{
  "num_hidden_layers": 9,
  "hidden_size": 128,
  "num_attention_heads": 4,
  "num_key_value_heads": 4,
  "head_dim": 32,
  "intermediate_size": 320,
  "vocab_size": 1024,
  "hidden_act": "swiglu",
  "norm": "rmsnorm",
  "norm_place": "pre",
  "norm_eps": 1e-06,
  "positions": "rope",
  "rope_theta": 10000.0,
  "rope_fraction": 1.0,
  "qk_norm": true,
  "attn_scale": 0.362,
  "bias": "none",
  "tie_word_embeddings": false,
  "parallel_block": false,
  "init": "uniform",
  "init_std_qkv": 0.0361,
  "init_std_o": 0.0361,
  "init_std_up": 0.0361,
  "init_std_down": 0.0,
  "optimizer": "soap_variant",
  "learning_rate": 0.006,
  "beta1": 0.95,
  "beta2": 0.95,
  "weight_decay": 0.0,
  "lr_head": 0.00648,
  "warmup_steps": 40,
  "schedule": "wsd",
  "decay_fraction": 0.919,
  "decay_shape": "linear",
  "final_lr_fraction": 0.0,
  "batch_tokens": [16384, 32768],
  "max_seq_len": 256,
  "doc_mask": true,
  "train_tokens": 137600000,
  "max_steps": 5901,
  "dataset": "wikipedia_en"
}
Each number is 128 + 24 x the weight over its row's rms, rounded and kept within 0 to 255. Layers, rows and columns count from 0. Numbers have three digits each. The size before them is the row's rms in percent of the matrix's.

# layer 5 MLP up, 320x128, rms 0.325, rows 282-289, columns 0-127
108:121126100137106163079132095107104127124159119111154119106115149101132151113129131103130118125184148175130124131097159115112146161112139091115111167128133117106124111135140071112088172106124153106127131054145120166101140124145121137138130155133121145179076172096127114123144108133150116123146127116104148120111140172115115144157135161074156105126092129123106097135140162155095096148138
094:131158130091181140128167108110110076117099167144117134117125125139147149095134149124091148164121119179102159136104135109149157101140103177094135130121112096146166126144164149143116163148124142115137127091115132123143098131150128109142133130132135121151138082127147164132110119128171124087123088155097091144105110127123115205154149153135134133143122112141190118107155105091128117166142
102:125132146158146114136096120155136129095120107096132126096135127164134116115162153088138110140156103121148169126192134124119120151153200117107154137175099123142089117137097131142097179144141133129131137134132153139093130121179160114124118116126090162151178124160113132139131154130092111125079121151110117103109084102111145153088077162123118154146105125136104119149089102119120136104114
108:168149117190142132136084146122088160120125100139139096118150170165131131140117131097095166118137096075128137094104114090131126113131119143124120113112182127135115133085096152151169084161133093146143108149146169140129171109133133112152106147109116132125139163142137114140133131148135109169150140093096127102121130159099197117128079136132100128136126130111117161124152108164140156151126
095:106121102147129134138109102166125152120111119170114099101158103120131111122103124162130130102124133094131092146151134126095097094140113097143147114104101155133138113093127153128177126173144127129106127186117137128125148121107135153107110107136163142095128171158126098122117112147112166134121129156091152163132169136153150125055084087124092144115157065117130163148124103124124139081148
106:076092125143138168150110087110101112140131099112120147142138077138077132107155123099108121118153139120144124119098151124081101144093119092120098126125118118168125161147134117097077116102098139107159143180129148137119130078104140141119137159150133129144094142145156117096144149150171146113153137151091097131113137117129094136132150149149179127122156107096109115116088126110120138128194
096:112140142129160128085077162160144149124152077181134102167108109123163116124147104126136092117108105107122156143153128125115102100159160193105100108143125156110112100117143174123130135154124185105123113106135113149172121116136139142147134152135186134130125115082131142160119158120104143121123145141133175124149125097114136115157118113163136109113112127114125147163084128162119096135172
105:122102119129127120119110143112125110094173123134112119148122121092156132107120200127131137205128160175138157099125180158088111128169136131165132140108124090115121129115101112117094152156125095157150143129145130114125128137108092121127159159110131148111104125114163099194118101146133122146137161167145163117164078124091136145179157118119150119145120118118112148143133128140126145091109
# layer 5 MLP down (transposed), 320x128, rms 0.312, rows 282-288, columns 0-127
117:110110115133142171112113095143140137164140164141144139099137133118140114110185144100133106137199159105139135163138114139137103126122112124124098112103190135147134181126157066156101139157114118125126116133131137144095172152128109146124141116138102199138109130099112118163129118136173125100137146124142147103146128154130112137156137127103147073080113146135115089133106138146099108115172
104:084134127113125158125124133174095143131111163121114110118136116136093097123150152096142123181128123147124100120143127113158123120129142124115114135138118131133070073106138146101117150152121160125106165115101135153185132170134097123162101132192186092139080119162091123124143119124149096088111140126138166117170114124110146124126147151122132146119142168136104130185140110148160121154149
093:155069112126171151181147135130130117117126129115097127142130168144121108141059126135105121105119121132158106097161150092111186147124182157131135115147130103092091146128129148157133137115115130128158111122149089068153105122140124076116141152113115096131160146125132085121096134119148122163106150119124129136144145153173141090168142118120106133138151132110098162119150147136085158146130
109:138121125144137090179112129144105096138127146097128116169123109092128143084109118114108128175144123092140106140141120125120135101156127133162160112172173152140154153186126121112084138152118123113120129138134120143099152154152151159139116137099100094118167141113152133127172120152064113103157083155136126121170126164099157119125132127072089097145099173114146126099120115139114121149136
096:132128115096129160133143123053117119118149137173135120128155154115174119137135148125146106116156113160107129142141135111144109145166116103093142189158154172118138103146137141125091142134105107129165131128124105155161128163099113139142181133104111119139149114165118129112102129126107121122126122122122132150156157201084142126158084143161129094128131135101123108125179112165146183135153
096:094142119139110100155100092117110169102116148133137092103108100136104114093155140167133114143084117149099127148101122094126139087152114118086152121144148134133212153166132157118132120126157128143157141114115125150111092107092120186130061166144137128138163107151121141139114125154118093167133131136106119127122145099148182122129094148160145101113114116098166117125120123131137141150141
095:109125153140149162128126113147091160154127122131157140085140131135126126142086113138117170169173135085137169168176138154117072102090158118130121155088150105110161119105130106144136117163120124131109112093146117123148173186140125142161079165149164106133114176143148114141137117110127156137139135163133143108119124086166131106130144134106095137128124137144144095120171133129166107128112
# layer 5 MLP gate, 320x128, rms 0.31, rows 283-289, columns 0-127
096:118173137111090113098124194097079132143118118144155115127091092103155125126072137135136136156113173147110153161114121074099135120159122110084122115114118140125138135128134134134130147163126076124110152084178128139148145116136117127137096129134110107136095202099137145126139115092129109135133149185132136135161162152151106129111156147133146080112113095113111118129156123144138133113143
106:129128132110156152119142102141141135091119108133128106116109129156150114118115125137163110121123128087148138169139158077132103089148114139119133124093151132122148103122135159148115129070097133130158137126137120114139127154148183129156155145146139122089130128094143148085093093123112108085163117096090103068129138092140152114170130130105116130125153118125090061153113085137171106084145
104:133135138155125123194135129169134133133123167142116167128134112114121084139086094138105148116141097168095117167135136126130100135174091124147165143139127119109130175174162101126108101136093125176143116094144124121156115155136141152137157163123163138104134166149164163160116119164132125117121132119150129187130159163140144110127137148120099144071100106138094118159109126147142147129155
096:119145110079052165126146133081094112099131190123142123108113136138146154127153155100156132158093102120095140136100141100139106103180150137119126169097137116126121163126142103127120131130105130118104094104136115130141165136160155114122143169121115152176149127122154131165104104106147107113151155144100148138098119135141115144130150126133152133147146136128167137135134186161132196120118
106:122178119121133144099124100151144137155108105129125148099093106121120159125098113127105134081159172107075143131104133124108122136143144142106094137073149068105146136115104093119124113163102149122185128126148143111114149140141135119159187104073096101120145114121125120127126148158118102095167126129099097120150136128121156138117059155112119137096128132146107108105145097155127111143161
097:110133110105138112159146099118114115111091118168137140137104123137134113143166128112124142116125116164111116135122138123155062134159138123120133151119149199146125078113143119060142144152133142097108158153114119148130154093056140103127123153133137114104090139116145135165127150124110135101142103136123158133119106131120198107150116108118136141120170141145082095164097116148155133176108
102:133131165126168126138144098115082141155092155113141137172099119120097111157122150093130128096150157135114184106153135114114104134144113118128111164154146112146142138123140136137104118104132101115109128114173124079142122133126113119166141098116099087092149116093097134184110098160098127142096117153152125127123102136106155147162130105160133100158157149149092091116181123145187108111107